From a checkpoint of a small transformer trained on Wikipedia: 1.77M parameters.
Each number is 500 + 40 x the weight over its row's rms, rounded and kept within 0 to 999. Layers, rows and columns count from 0. Numbers have three digits each. The size before them is the row's rms in percent of the matrix's.

# layer 7 MLP up, 384x96, rms 0.259, rows 73-213, columns 48-95
101:538488465472507517519398534476486504506526458566494473408540504494535493470443513515484555412508554481517498461514530535512572465484486432496447
095:523506497546561496488526390487473501551493502544504489555452444499572524472513484501491517476517450519476494518440570531526533442541561483446496
092:557445503509489543526457564455544506418548449563488517549505494501555541529476518509418481455475459520523447495454470533400453499453536503497448
102:537436429638513562542493473502490543535500414505521540454580531500512495521548477489543496551559508481480546482503552537502524508517456491487545
101:477549550410466478544475475486505518455529470555486478479520519492481485491480460480561587520516449449480563527568558517495458462583471465500462
099:497423522463533444447482457465472416511448459466491511524517479558500514531524505485415480445462448417461518491479533542460516579483464516497485
096:512513526475520521568523468512461440506561483523588451547469529478435457507526496477508546504489473507578504494464493526506437519507466564475499
097:496546471531482438557574551562558524527536486491576507444470481476486458442496426565575495605469434516493534563530519435521490451499478440475509
099:538457528449479568591483477520475516532481574474452561471539527521518496540450577508504444425473515453531449513516536481507506513488438504535572
092:479530531468470359528461452549514460513569455525431516554497515528474521495468461540493482459471526503513529426493409528507517500476508499523534
091:538500519515460493560494546531459547536501515506506576494458503455543532536473516536516457512470491490508514479458476496526471467518473465492491
102:553511477470468445553514437469458454576468468523481526556526519515498522551563579487503475487546507501446551492467536448458513547527537538508498
109:453571477497498524534517459580428478491479558466408494516516505556452546540521534433546398531532466558461455486455513489460560563442466429469486
099:545463516498544460469484497492475518528515480470477500493508619438537434542495466520499505525493487458440476565517472465464555610415570499516527
110:513436466541553459453488498446480460451496496490507512504549509462533479503470502551488484512470492575517450522571446505537508429464532496542465
104:514495431536493526448480490453540459502455493500498556482544512438550560491506570425437485529525600565483477449554500401543569501470569448573451
098:508489403515499549466514521465543547494501481558549553481535488494549472486511458496529511580492543522488499447477464476481520474494501550492516
098:556503498547514457549465502496496541501491425556441483448575521528500546532511513508521536551448481416513508436531451547503526529502505535585512
112:501492451561445522504498471475575506443532432436503525554551489506490545504507483466471543496539502472528429449490459442550517527478548478566498
100:510436526522450476508469493500494556458572442535523512458443528482526474484532530537483569533436560549445435510534430509457559495504465489500455
104:499515469439472527594488439542494480439549509572417527548541480550469551436452433486451494497523511502430490571474434446438521516532484463533513
102:517556542493507464517514449490479466543489475520537477540455499542488497454508416525463482539530556517433567586456534518501495553560494551496383
106:523443552502478506495494507499548529522528571506530554502494544479501452431402459457544487516467542529566505368472530516537477470495467485478562
093:457500523494543604493463575501558508505494580481502514534457547516484481483463407400525523545488552494503546532492485547481469444506495450534543
100:483441442570508527453504506409518525549481465507498489490546454561438536409464504447483496465553543498532501442520543572542426457450476503552469
102:452474562523505405533486492482475468500510482535531449567498534593540490571463510526549522494493474552494479455494459520494512502435491484516452
103:485514415500531479523506490573512541477449468495555507454524521527463516447544564526539475455559526550482420486478516449483495503395509405529532
101:527449508482551508444457566497506522539513534578519397515453511469528508535467468447450438424484466512531519440513490471580557452504542521484519
103:498479530538475536613481497509527512515491476554564514535537518484507538526481464534526586456510540485500472494517479457455541446540520490512503
105:475556545574478471523532498408498501525541560534576500476508540504531474510482503435500480395439474505607517454512483433461511554469456477543449
099:497506537548497489497532496501544506522528473545501520503417495527484501506423477567425469503509455478543431547444396559528472444480484465477506
107:433472497458457423436540522478578489461533459480472485422524472585440514487433467528494524471465507475477554469508486491520601515397466556472460
100:449495490470498467482479459519435526515457450552565477550497545509554557530447482542477523466478549455574500498502466494524497503528506528518503
091:477403523541486522474502464444456487552530560478484567505492544501550516436492398466515515492480539456495493546456454423500546488564449501508467
108:508499459459455527511497535490439425433532531490484552526527499468476519485427577490509405461481546519427529477495522537444490470425530484557488
102:504435552471422488503469470451515438435476484524468493521565491480479527455498456423469411435483455509484516469530496511469423432526445446541534
098:498509464448454559525408509517514547460444532493506502463520504498534491538464501529548434441533525498457494524491438435469513466509471496480540
102:428471460484492490523441507519540537505435511496494490525455480442487585500475508565488538609429491497454456544535499589443525539564536521515469
097:497534457503435548525502507497503478511502495448498513505566467527505500483523438512468516539476512574534460397519467434529577481519417423586504
108:560456449518418495426572448426479486514513536532534449452525491509475502524472614507565458536456524448481460505433512451476529529491519498474450
089:524464485448492451540528474549442536475479485550497548520489494499471480525448450514542532503473507461519459479492520471533442461455617464525486
096:446498434498519459520508534540437478410572529473476557465455466503519469590467450567503521484411433475446555462463427488533478462494505567533512
106:458455517500530436465456503506431470500463475514487505563469510456572487447500528466509462443497489527541574472491495555394455542466431489553443
102:449481455460482559531547497508412516494477539446533498490508520554602446500526464473512433500465513466480500524436471512482518484474504484440502
097:566433445554500513480471454522542468507488493536466486574489520494518500492472569488516557490578528479519478420464560513519517500489441535488508
113:521436483508557546486428481492507507491496480458557450489510556554556518418546552553517497554453564509510549531494446540528500487492458485443553
095:542597457497449512467476506473449449510469517428510502560515469534513468488522442523546547481457595506540535487524514539465493551542578530516476
091:502443424451470483554527489521502506489496557573461419533490481478538437444515489523493570473457590557493529421449507460444510495441564503552498
095:534495534545503507562490537512471568492462513488512453505493468485558468557493518443562510492477525448522512537443492491502478536520469473403556
090:518514524497591449521460562557492560511515505446478445604552540464517525495437530518511509446476486604420480449490492527513524537528517510515527
095:558488538483455468532503473539496526481489472559461446525536541488487490494531460444516524478492457508478472560511439514474590510414512518492466
102:467478567468496447560552517458558524453522534613465520497550504518523495486547472519514514509526540549581459493544569505517507618583512465504534
100:468474539586539525457594515443456487509523485567504480462471490516494487539418507443529464483511453496506542448519472561493484601456504550440495
102:543433466493469551535450453491442419575493540516448590504513440484507415467452493568527517510462462493507586487458494501471413413490485505489507
099:578512492510490514532481551497492539489490500491410477487448488436589483524462580527521513500436500503528505530446503513511523518540552579545434
093:553524573555477445519546459525550467530533544479563454450481490528487451421425464431481456523474481453422584531491479552470484538533450514544531
095:509518481473430484487493489516510504477441604533467523438524470484470536439464470570461476529646429505548520562543517526502499498487498478465496
103:533545532527513512590448500545507543500615528528506459454542532492514487540486471509576534545550466498535479490565448492509520518505480467468524
097:507507496464509540566445551452544491514545520544469586584494482547545423540515514477495480494477544513456514481562506520409506569509523440493472
096:502533517490467531516520535513551450498435494577554474497532467467506494514522509448516546487443506443549500478509500461528540452601490580573483
105:496449517522502564499474386510513452462526535494491467475521474500507612450516539519483490465534471536488450521574481428509537526516518552505521
102:562532549503477529533386496513581499521479458469493459534536526612540498439475484480572579528477516542513539421523492510431549498511525498531439
107:525562488475519439617528535535525576558522540493521493587552562469494475502469492522561493511403475572498517526494474550487506510496576437470459
104:530501446483459452491492523506492527546459499519491536491514573500509596505435450488503501575444464522404577461496512474490539506570508513538474
104:485535528469570557502564514486571460481523475541473424509554506591524515488523544509506485489571448494531496490557496478456597527484558556519512
093:575455460497539492536503454413498518521442510579463582571492444524540493485518532572578518494547487409448524551502511460507515468479448512512525
093:526519528560437530539493447456544508497446555539450545501509469511617498548522475466512418443522535472465551453557509515444498497488449497402531
107:483555510546535489440468536504459447508502492498515530453512510501449587480516537497491399510483479589464445522399580557476568524490538440462514
096:487524537526519551471508480458513482484557520479514487508524551508542541500476510511537427485517511559425438403543487472473516519579429524520534
105:488521516487546516513465512495461505376466587536465538453510468502460507403495529513451470454526491528489433541528505513577454460533521544520522
096:485502486469510444490446522588445468518488500424517506541544544510445539478478497525458507472461469537497513509507472501492525448500472449478530
093:547545491520498526489612514515476447531531514550502531434547512455564442473520510480562523577488442422512514504495496532451535512511498484480516
105:517507538518512539497431495486538570483511485536454441540575496459493501559571491446477567440445551493476532462575487510448521531483478488509495
110:490538470509585498421457520489470504427549509547526521502519438522504473471452531536508411564513554543447544510494462499476443504566476535531463
107:482510523444504484514534519499478517468497496477541554521480466514528387438443556556527487481474562494490534483570514501450488485513547481531410
100:451546469474495486553496464464497481475444560506514483535499505566535526491459498517557554461498477427564540538493515529495469526494557486545516
085:565465453503492530490542507406521467530480514482518497525589571485535515505480503519522426498431500461489442534464567555524487514612475442477525
094:527462538481388567513475484414514557481515484534514574431527489477506517524476518452539545508501526481527513528491521499422522589532466453505476
095:537541504517530522568442529489535462476555510493440458437525535510513538542495589499495519446456466461483494453510507472434466528548442572516521
100:509456524508524489566436497501481550534511547545435524520494462549468470561471484529550519440514432523411534510509511425462493407512512523472491
097:482567492515523519514508462534505501433500535588504481427487512459468618491459428460570456476496475518468503592526453553431497594504528446465456
098:585542469475507474527449544497545474476435462488440581556555466483504460451531480492539525502546542461514454565475493478486513521546434484458491
110:458577502515529480519537508461458470490487485497529465483509496493471479490546525516433469565446483503489467477556497504448473533429485501564484
104:522555537527500491479459576544511469460497487431455508495472423495512459537504564467488522584454516520474418494500544593478512459520482492531494
093:489511538442503558480490489540487552427497484515500482492512559512471473504470417446543510485511473549553469459459486496464558499527481554493461
097:532520467479468493492507524530512538527557511485474528491439535451487509470488486510549524493507566520472492486563481537519486497504517486450522
099:468486435524549519494420513491465474468523443534536436488468520495479508480511476545495498561501565515547523475419455479531520418546440498516570
107:441524491484435527566536542469458525477412524571486547505502475472526478462516503441489511474491521397512517535513458522410495525502490486529437
100:501540485530466504557534546508504532473482518487551458527549505448501539480477503527484507536459473543525523577500464515439539443467484449503515
102:551439481531533437513427477557557532422524531542578498561534522575481477557528480507520522515461487463520469485414481518516450497543454492439476
095:568529466455509515502513460429531444506517456466438539523511492529522538515518449586489571504498452440512488449566529540462552545532506468526492
104:507409469467550439457478482578517503487500553472468501462471494545497510455457524484497499473496490528428522501509499490480506532426556461500439
100:482482536460477425515526491498492408483449533517500513522447475498509531509455447560477506443494498488486580402496409520445562483427509439509470
107:566577521487544509497477482485510470489498522500547401503461518571549475498464540482535525589486473553535464463496532557489481505426481496497455
111:569483496530537523433504597461478441501459458560539504502533532519510416516473557468478495538546542445504537470382499488526473504478522504526616
100:484535604481552560504463498470511497463553439511541491508512534503483511458584436574463496481452484502551481428490446547545452464437469499490517
098:420438529493517501547462567450500462525463431469476524540540500468559496513526468502542545546454488510463467604427481533441520422573505439569482
093:473517560479473534546482477469506447448582446487550539456534468515440544567542505511432525517500519540531500485544465454519424471542457450503520
098:502530482543488531519480477539490503491551540522499601470532518454545565489535481423544561516450559513529504449426477603502492467457528532457540
105:515487490534494512432461549472500475518528556472534529450569527553525587499451462440487473472464566465481482501475469439513494496489498491468504
109:506523530530467474492537469502590424458505458520457532469529462543494432474560514425436425500511520547515524502484484461473521519490497495466508
097:502520557435538482526472489530517455419557511519598534498569476527501486500535462473524464552429574507475550433519526454475526471529426484488458
108:501441483515458484429433535487430547479585554472542555508559514445497596463552500550482522474509619502545497487510484523482582556543491541479534
104:480473535473488557488366484484482548516495544481488555455556433495425484538510463528530549533511538502580501425547474472541463508454519554548504
107:533472515502569527451471464413582591455544571511523443475518476529466561506525484487550491532558519452557561469556490522461461496501482486493441
105:502510526502449492516458555548498504388462546470449458511508496533543439470476508513521413468503527555496465474483457477542525500519463512566442
102:492444555479459522476459485513455578553467512574467534572533476443553473503512454468536484470439526452547531406509458475568493510555551526467528
104:507436484557529551507496507490452544500462516478530503443515550415469535441496493508581522470550594560587518493470510533526553610512449534486447
096:491408417572489489495509509459486493515495477487435446445589484565498515464576581486525441539511498428477519432425526508536496551407465477525513
107:491413513533542520509463441462509551465485474537499474487430381481507554462530451523504500549564526514505457505420481504460493559507497490516533
105:426512565490470565457502509489533418489460530538540444463517468474464424495481490396543534482511507498497549529511499429445500541562465489558451
112:506471498536466501501575569490571493475479518528499446533481587488516466517441556443523509502474568491527567427585500490463521493504423489479449
110:543534492446516492452454427452512433482442518514513572441478515527539506503531506483511494556471503498519539530496457529502567466490418453506517
096:530517495485488574579529492514476512518470467446538482553548508512536512478527524458507533514492499490496485434500460415466561586582571572438448
097:495496441466429506489441500487508445451406489523469480510414481560533525527461406458521525506539555497536470516534561511423574519553577554461529
104:498539444479467487412468484484556458546550508505412494506510517479503584538448520423460439529517440511506441534489459501452550533489487462509488
103:553477546513500518460539475415519465456473520496473534537478464553492533470459532574453426557529477498446461494523528458487529452446510536509487
106:558480507495457511475552426426453489530479479490467520486543535558498432434533516533506468472491516506560515490474579525487452584475468465532463
102:481546407377497465487480482513539574500515536485453450493551509466463472474468494532587460514456453515455574540550501480526504503493412485443513
099:491516448520452438480475437456481551535548490468524433439558545426531509586444516461577476492443484493542507444512512566496465473450480468472515
110:466484543534462497608488466497519427427497550545522498529553544530473509524508492467503453430537509536454425442491528559374505528508497502517412
109:505482500507468543507467519551505457483459591492399538480441529537512507434546498435570518488438526463490555489449490509492467511474499443600560
095:616523497515526497485503578502564576496558521523535492470464440465559530572419460489534496498484554501530492517535445479504490558506491526578542
095:474499491466467495539452484476472546449514548481516556490562513488474489517426556509486541490465533477498469452474407430469505509554532510574497
093:523517552457515511460472449534487509477481526460546503463494494547548468502433447471536424477478444466457521495547514472550534508496553603565558
105:469510521552489433451459531495597451512596520505524503441444529468512491489438487506546457492429484557569550493485548483514516525474558564495487
094:522481539498573505541511498494558522446515514501563528567512496533553523462525538563503560502498513539502555451490532452526475519522487467505423
089:491516515516449504477504528538478553489574448456584480502476433531492506530508547546614475455495558520600494539481425494550506539539511488473531
094:516511515492570472492477568487473525546607504484502513476486469463519578507481478595509440521478523496537459463557466476474536463520444475532431
097:460545457549439506506523482515499505516516485532550476497495536490573493578433482427546567609533491468537510443461512518476551504559495474571517
108:487492475499474488507454570451474493486511532536552445507483478501532447536452506525512472484447498585542520480498505565456543477584479431571518
097:539451496513519523477484443491448483498442499451506545486400460502541523474435508530432517459512500497474518456510502476511589477423508480556457
097:489504449454505531574464461506476511466536511551538513468476496502509475402471507509530504522481456525426553498481480493462485408469516538554534
106:570437518492487511532498557484471547527525506436533517466481474533535529494473511428553497525477527518564551447479511528450552504492467468563557
093:467475468571456506400529519447503437478463506553456528457441425419502514498537510551515433464506442556459564533503487545515519488458526476500471
090:500541561555471458569457461511467436491453473402489542514538535470431482446510522491535557546429479464460491505455494449497451491563476425505504
094:501516497532483484556471498550526498526473564523466518501603525459575524544460492461611537506458479451443492575506539409504515426528461506462518
105:441518464461422475578496484497542512497535536541477546479455464432542481513505426515514567476468490491547513523525485508488544541497528460518477
094:478523494538520468527525466469521420523497541454491548557538430596572500481505527538521520604498528469509539521489499447455432524474537530482534
087:467466463507529432462523507482528451507452527527494472514475492508543491539557503556542537553438490482562545499474460566558515456500476506509532
097:503471457516518561410450496509452562440465519513497537468401536487507511553472513457599530531495488491501489481538463554540475518497497495538511
# layer 7 MLP down (transposed), 384x96, rms 0.208, rows 73-213, columns 48-95
086:400478516478516545429422554508495523529518465540531549498520546546456436534472485517509533521452541537466560535530437515526579453497471542472550
091:541504530489550569483494510520562480536484451478491479514526582542456475503542485466491477510532563461491489428562562464490524490442448463451480
097:464437481505535508493525371504480508520492486461571522456498479509477473513537472460544473494444506488600512593532533470542480498561545566474541
098:491526557424551513487531523488484455527506555443506473549466462479531534493557508474433601489501437601541489527501470436494454539489585516526471
109:519522462565536527492531486492433464523476499463493468471483610479507472482540515515393462509556583541505509470426400522504534515447514442487474
094:481529451513531572493462526423486570471510521571529509468498494477449387540487487489537527559424464575586465474444524532543506527467548499546499
094:536459473545441485417520529486462517489496527458501494490536458468498489467513521555474530418580501570541492520530517484491530454474505479495589
095:519448502533556504452470523480533514463412461513465475497492510478507502488506588464436488551479576437509572453509459456489462511447491562570471
100:459520412582472557558496472491508428487467500521494527509460467481434386473499460540495500522467469510442480486431497517490477439567530572591473
098:494440433536491508482530466494462558532517488429519464460547539520496525544508472494540530510545558522519446607491554539466429438590467483533492
104:558465439531525477431466510596493529471500487542471461542532539482471456460578495453534515519556520461433460491456483553481470420525505522515550
114:494494476512529448442505478534453462506459442471513507458492481508427526476416453457480544512480582514524428495529471565464499504437520518462570
115:401522472467516465516528516505451498486504507529566526393566502516446457554477533416467494529549579496506496508483520477581487511502477560482503
088:486483513550510507530512525476561467458402455441479590574442480518465537469527510542466508480499510503468520553413523494481471475519494430542514
109:500490497433572489429517471527493492495571476472551538554591508448564494485514491569510473512458604493530509563462508412523437412460512488553522
095:488498477556531548510540433508445509505559477522503502469565466536566486499547537476534559489516456547567516421524519571463532538475555477539538
094:609488508493526442567469456459477549507573486489560499521495484469515513420497500469452451463523505439463433557508499484576548546553552495439508
095:493498498472428453517481491435467528505570493464531469576459433450465515490451534521454545465569509527450522571609479489491450569573498493454429
109:504485535494506514471531533504523497453518466538525528420463536506468513538560494525479426532594504533520551572495521543434571428541524528448476
089:504469497487446516516464528528566504486483556465496554555474463471465517491437529498539497513568415411511511565548491530552380473520461474488469
109:397536502555510464510551452495504430442480528497462481542453493474507506540502500514579514505510512500580420458478510495469536492513517510562431
104:500538521538501524453501536449524473461471528492428515479501458485497484554455509543486528502499590473597423493469467495551483427453516493397501
105:512435524494473485515477546444526452526444487527477440547478546482565494485458478564510482558466485517451500546432410451419546514495475515555455
096:547464480513462443472458456449491475593460487493526437421478413501500512422495541550401478423490436499452485487582525471534440497443519500517512
096:469441415497572468476479510446474484482489460492535547541505457492466456528557518532483579514509425467486455466530479527446439562501492529496508
091:505445486532572535520421447538576476526449548477595485478505474611497515515467475517463469532502481525504469445532487519489487491529519466498455
108:480529508548507444451538498456517429495529556440580516555490416517511505556461494495572552499419476432467448509496535468475477471509553537447506
097:507504519515546522511487564540500463522464445450423503545445529459458492450492509551527531511551538479524492502433507499503449471582544508540460
093:445543511546476553467519472471513462508579488469539495533437440469467455474507516545546502537489492541432533475520573597469423553446454492475534
109:390484624529442491518506435547555520479452499480490455496458517539515477542499503462417479524505564515432449533495547530507452504503476482516488
096:478508535564415445499474448514495527499538498541483577473520560542480468499482475452539455510559512495569503456446495520494436544547527539601530
104:520468495475487429500490424484511522429465470440428477426478511446421521512434450517519508496450450525460516418539531482544516508532495506501544
111:527546519491507504475468544508530523474468383522389531509438499471444393495542486523511460533504520483398502489515446480499453488478524515485544
090:503576531491500451490494467552554564544493517492473432536499498470492560513554541511479531487490418503520579455530548550521477454545513548453467
095:552491490477541462508509486520596537474483522540477483497592430405523453501499410518431515448537469478484521544447549583483499467531441511482524
104:544499538488485522490542484478478538521523508461513448470507450422479408488475497512481591555489614523569493512504488463490540525551535552397451
101:452522558485554494461538516448501536535533537504537512543561508456499507439460493484518603509523489532596466491429479492483502543536461560489483
100:541469525490535550463512444462511549491465552474504483520451554409464472499487481432479555510555461477502459487572558493522482428460478477548521
109:532574490478428504492522524520565514565468465481466491508509496501509547550497550490474469475418497497466418511493481487496456432474558486466498
110:478511523554531459538521563444443481541576518452489483546574529515497555553534474527473553463549532523523520431503442450492488462500541534510547
090:459561517532504516484498493429544604540500515410533507500559461491532448556492570470431462506442435495483478502538466548478513458498432524485502
094:522524488489507509432454522544441466580514490517459419500457543478484536526479465476515420560456469452545458550556516512445402503563495502537532
101:464528538453472511420528585527516471538430566503494442504526489439474573491483525489487584433463538498535461530450519441590550489490584512463489
104:550427488494583509447559481537525548426419416507571480472516534497482511490544502489504456501481568468480499444503529471483528512479473476486510
101:476543510492569522469544489496514439552477468440471441497469618445492540473549479459501539516514520531489516536466492411456486531514498439481549
124:524495489485447491461493468462523423553545496504487499533488447465448507524523559463502467469471522527550540532570428474522476427556529487499497
090:521495516501389487542534451515534568462446469530574425485485497486535498484455490570550545570457450504465550539504509455440496458491510473548525
092:525509478498419548511569456555471529463505421496564487469505541467455550540496451466569483534478464479546399460504522461563517489495516556470561
101:493461531484524516484524453533555505483510517506508563412480475480513462503492475504511499508502497538549510462507494447469542503495495543552489
090:521491463471472528458560473570480527539486416521512426496490497503515506474617470539458547520492566494502484495487467463529506482515503468524498
097:520484567418483521460515480389482463534532536523515514506506546528555429457536485562402523536503454520479498471423593437494526572530545493509535
092:514560503532463521550477467568481561501506529507478504578547503490495492506420582434536496503414546491452468536536526519499495530495474521461471
092:542506555496425476529441501489572498455431497520478521449552438520507529478527540558437495468443530521511507432558506520520548426466467469531491
082:440542483580444515508522591512517544409527478481501470524519547504473511574509484480528474588557491463508474558451501453551481481478469506481458
110:491502554461501492526519531497501558500579511455475472489481519483495581519455510538460589499543529533499459508488567484514487476496469533570522
105:466406452535487565488449561548482514487416440488546524560486533443462493466537520582502570512503510558556488490502483508499524412482533441463508
103:465481462523485585590559465443453438532583539436523531550419549514488487501566452512487471508519504432444471539511508484500532461540480522461431
096:447477504465392489459457517559528466474432544504521548515461492501528521510523558546481479448426449474469493515448528500484481554495465579541521
096:552502587482531417484575520452498447551527472449495532416507549487458471548478537439489518486541518447550503515519523527549486480527466513501565
095:550533438481473513518509459512487537491609589445450441526491524490566518503486532563455456513517534534443512533437484556443481537445489386460517
105:492518465484516521521438467492471499486483489465483483532510475424532399488363456484582517544488484492517497442501486476514475504453499403519529
105:535469518460542504527457536461589528486479423479523513507403510536488480515513486555546513472517490444516514490562520463610491477536563547574491
106:442474539580519529490445537547501497545471524500541457443513496409448467476553465410424562456432487492501485519501449479529503502520441527520459
094:448461519563474462488443585485538542518501450474500432528522503501512568543556533501499459437560513432542421533487474523570480457488461464511499
099:438466490553463483505459527495491428462468562462519537429417531423508524472489510495488503465447491477544547483492514511561456474445469508420481
092:487514493497505488429517566544451567451527448488516520455538484522564531491546494533469546497462524500561535494539491551455480494516476485500583
086:472545508511562517491552492501488509504471492439530506435462498493440482520512487504485548596506484549480480531448520529519561436538578560528486
109:552467508475536467407504423516487470520528572524535516557486536490485504575485485513484555484578470514566533462481445512524561422509526500454453
105:448503460549378516499516502513550451576471494434462474460475553446531492484504493542516555464541519489603473545493536479445479508508542511470490
105:575492510507568487589446467500466521478417447490438529563509529517500492404543507537538518535471537496468480465501462540457470535536475421550447
093:501511504489511526483523510575446507429508487485479490589465446473516536493495533575551483515540577478450513481518549524560412532586540566534513
102:467436524494460536563448427530513500459508449435450574480555455492487487506520463496562471455450601514468523510510570547498526480435516508532498
111:556491448443470533440472523454503432508453545451521537478431524476516469510481414489474436547464495505562529487506497468552513453529501522540548
108:496531505468480429511549540500501524467405488499474496511522460451457459475478465522481442562580465494528500514496499458471491459438562483578539
109:473487477482499509526512498498475468586436504523495465433511506457499457586506578450488503532543477477523426555496454487499475533496456484487514
107:493495481469525516507518500465468562493574410526524483481541539544563502476539539552535535531483541539508592481487534432442521391473469472504436
088:452432535505550453467513462523479500497487549460511536551452441534440535459544526521484482470493519536528554519540526520497477468443491549444535
092:483575550512491528519546516481533541461451553502483521483542507454479501563520445558523499517486540514483466486551565530525494495518542436530465
089:468543573502466451509471454459484537468469536441554462509461563473500464416522504505515441553535519514545587551523567485453429493514529494505555
104:463543474553487521384469514564519512494518490534499417552469462550508520425455483514442489544510489438508538484519461540505529580553507539479514
094:465433544586434517440515496566517469533445571492544557524511499550502473513561502512459538519487454548569507429540498458531452467461504456518594
097:467438536488586490577525464511496427547514476448529527495508489509499519532471476534441486450455494536490517478443539540511501413495483491413537
113:622480473504495460575535500559461478536546447469491519429526560504498571487477561501472480503562485490537511524484458478522491489507466407573527
103:546423504532522447534524499530526540494430522466554554486508462423509455449485525509506591410543521447475487483520546506526519466501494482496482
093:525487429540502500470511572575462508531487479570475521505492515527467492476518483488395528558526505466478496551465527536430459464532496552526476
096:490451503489487546497556485570460541472542483480521505558512510554514522556502493429457441417415499488494489491446512440535462500473477517564474
108:539551539541451573551521500489471494542631429509475544482405478499421505481556548514512472530475467532516452453519429546508518460483528434526475
105:438465501437586497480510474488492440472500498429529489514435454510530439518487571497516471551542456509441490518428468521456477455485428542525442
095:465515575549527528527543521534488507531560449498449445581442518448484520483530535476562475488439468480456499512535543481529512479481510587556458
105:530454495428489463425575516513495496482514560484499555533462485510490568534437447548501498568518473552511505543516479487489582550520524572578492
089:549584640490487511553544512555488511541490470537458453534475508503539474507449508450543460441559472515521462511518571531520545502498448412526586
104:436512548476497525472487476512445576524444482563534538439463552500461573487498451503498465488511503515535487518384447443570570558474528515442494
115:491531437510504526446488520414527579508525490446481589473469501544551523488533454529522464598536482506519462544523476540488524459497489457507560
110:551471490509590454538506462475477486514522498468491488463454536523469533470467511501553452491469561505543523469528495460524451562541507422583494
103:557418454512525556531497460471530518470353455476552537478504477526520474472460554463462489528488529524442502460447476571461544526548451454467578
100:552536489472478419421472505410552513536547480448472508532517509525532567523566518533498481506504478519494490478577480469485473454524497463478531
101:461490519501518462510538471472506510465614530535506498520445463498410475503465531489511590515525496520496553449501500485546532491497483544498482
096:472541488489498542427490504488513568505497544409495524503465586467537519502421498494531543484535454514473497516538554482462532441493509469439529
094:506410591463415501461546484483464520467458490560526437576487530562489447430497460565531508526532424552482497546546493461525540551515466446476506
105:461436535456511434560498569449514569501496508526462471448594427545448511546492519591471508502583467542497475480488477495523458432521555534503526
119:520558452495455486466494468442429542542515605475498546471543421561471509515501517502510496426513444510474484539444497524510457544495456455477540
084:494569465510500537430524509522516533542590440546494476547358520439491478581478492552503599477513466498451462560486515570487519482405537497471495
104:380516522468435480444434505459524501587548532430474498559520558473491492447474564516545482463535508499496513596519481456491534499457532524452502
113:469496514508507484503506482451518511528427430502488496496522499526503538488519522531601503453576478473511485422472532505513581522506552536549527
111:517458531459482441490509433489565491464553513461516440470507482450491560503525530513450517502512469547529502555510515503529512484490488571522402
115:506465510541516475499516521543433517469511445510498538556515470609450492422485559522468471501528530441445507557515485463553454468497485597535581
103:584541537579503499474464524513488484455466420495506517495466483489428598513471498466436497487512461583568442536569513447462526522490447507474447
106:527475557473428494470517507493446485580497509460502507487515522447434468540554490444480487477572459544489561525493482477542470548541509551465444
095:492476465511502465425463467505537446484491477459452501492486506515463539369463507482509581473501514440555462461455459478475462465418479557515481
094:496565449477507478466542483479468451530500477497534557461574509517518457523430476494542451463481469398554550413546504537534489452472592427505521
098:471499532521601590527527488568492525442518478568478544535458498601498506518527531485452477529483494552510494488392470472500531433504503492467596
098:496482484448557533506391546482514473540470527544438564455516454533493452579541430544493473545523462558468512521476568506438431521515508531512544
108:548479489539473512498553524533361493560500440455493499509478522455497480472439528476419503479497575463503501478517437522590496529502510511428472
101:528582483465449497500504488460428445492482500475459424431531507470494495479498476482473440510516472536502451499509509525572505524483447443431478
091:492530536538446573510522526481455569475499558435521489527505532547449514508499538488480424500471454482474549470460495517552460589433509512441475
103:486506443457460512537544453492444499489522538468469516530469487536471437504510464435576464476499553484481520488509458453545515484414564474483488
108:588446570505498539446460478478464502531457498583437508523545462482515518513513455428488502416465483527389463496521473550496536495517476512485537
111:511532496525429473497520475524485491493456458486517469512508493519484476448497506573417516481471492500521495530545570528546469450463493471522433
108:464422519466478558523525421445482535473469489539484490553464460559503504543561539463481483513520445447495550494446472517518556491532494554496483
103:478457542503451522534502497440453489399512514486519432486469538446500494462510489475521515479530525493536489538461404453520482442532510476465498
120:469461499590492468528499551507550483582511522505522483583563512549467586495404493503511453450514514474469491439498554472443465478473512565486502
108:499513529501503434581500436506487539446513494591581513516505533515501507519581537544481500441551495520475406527536482454520516511415549583529501
097:481567407442476542543548541485562443462528504466498477439432514542514488506558517523495483547512526531436491478420564509455474456474440513502520
096:511490538541494492478518413435460451522468484498534485481504531549509543465453528467466528490510501495499521424513524505546529574479513551531560
099:462498477611469538488457451493510463493398522457536562504457502561491557516557525542489500591494502434509449479546532532441551480542505526477486
111:562464498490516496523548518519478467476453524477537492457488556511501548509522493407487499416467426449565491463403475455453458526457500514444505
086:527464468498501542465502527544463470515483476493461536595465530493444514525470507553498532418514541466420483522488467436458471494532487544532571
081:439517532493499489471542512458527480443448556499438445498521494545519484500535476503452508516478505495534503491524561529541506515405441460551464
092:481503480559433491553500499581515471476465506517527436499516498494451487489547541451485494511458490530511452586508565551467452497509502548454523
097:544522542427469533497475596536473547466520486512428479522529559478489502485555520542480437503502438539421522459537438488446498401445507538411482
097:485478466463514492506507465484468429532444515501481530496485484413467523473484443547571513515517473441563479516515466440503449456489556451431436
098:573506458518436513509456482500526595470527515504472491486558564498539523486514533429470485539431604525516459459529513472530511540495492554484505
102:432493522499505513504517500497433489535534549494504585419483513505510457537512516446522520488570529466474473500464514548518540520525577475492462
103:499568512543510523488545448467466512510433491544468498453537511446469473456512495540446474450525499459510448504507479494589535516475550541506500
088:445505502471526518492463484527523473495525465443507477448489526528463503513492526498480589557539403523481403490495478434420501417494519502490510
094:460480547484545531449528485606495547509522536531571477503461512479527554582461476516539514504584533478546462542525509559475462443474496506540548
103:446469447509496528467489500556561591493477466459511484488422451481522433429544537508436475457539426512552490491483487598504462541508500500481470
100:520519490575525489559546508515450545481464468466477488513426536531461458522503499462471447512414470479442557490449489531517524510487465550528525
096:543527504461484523483460494580477493561514435542586432423468503485429488502465429411516473523449460512488478550475487545542503530520435510501496
090:493548592500460501479480483523418564427599459504431590510529501552485544483476472505497491453470500469475453453526435459439462488454434534505449
098:497528522460504488466541440530476455584508489474539543514549482477408491521454528520491509526521524493494559495535471451466468546477479511541539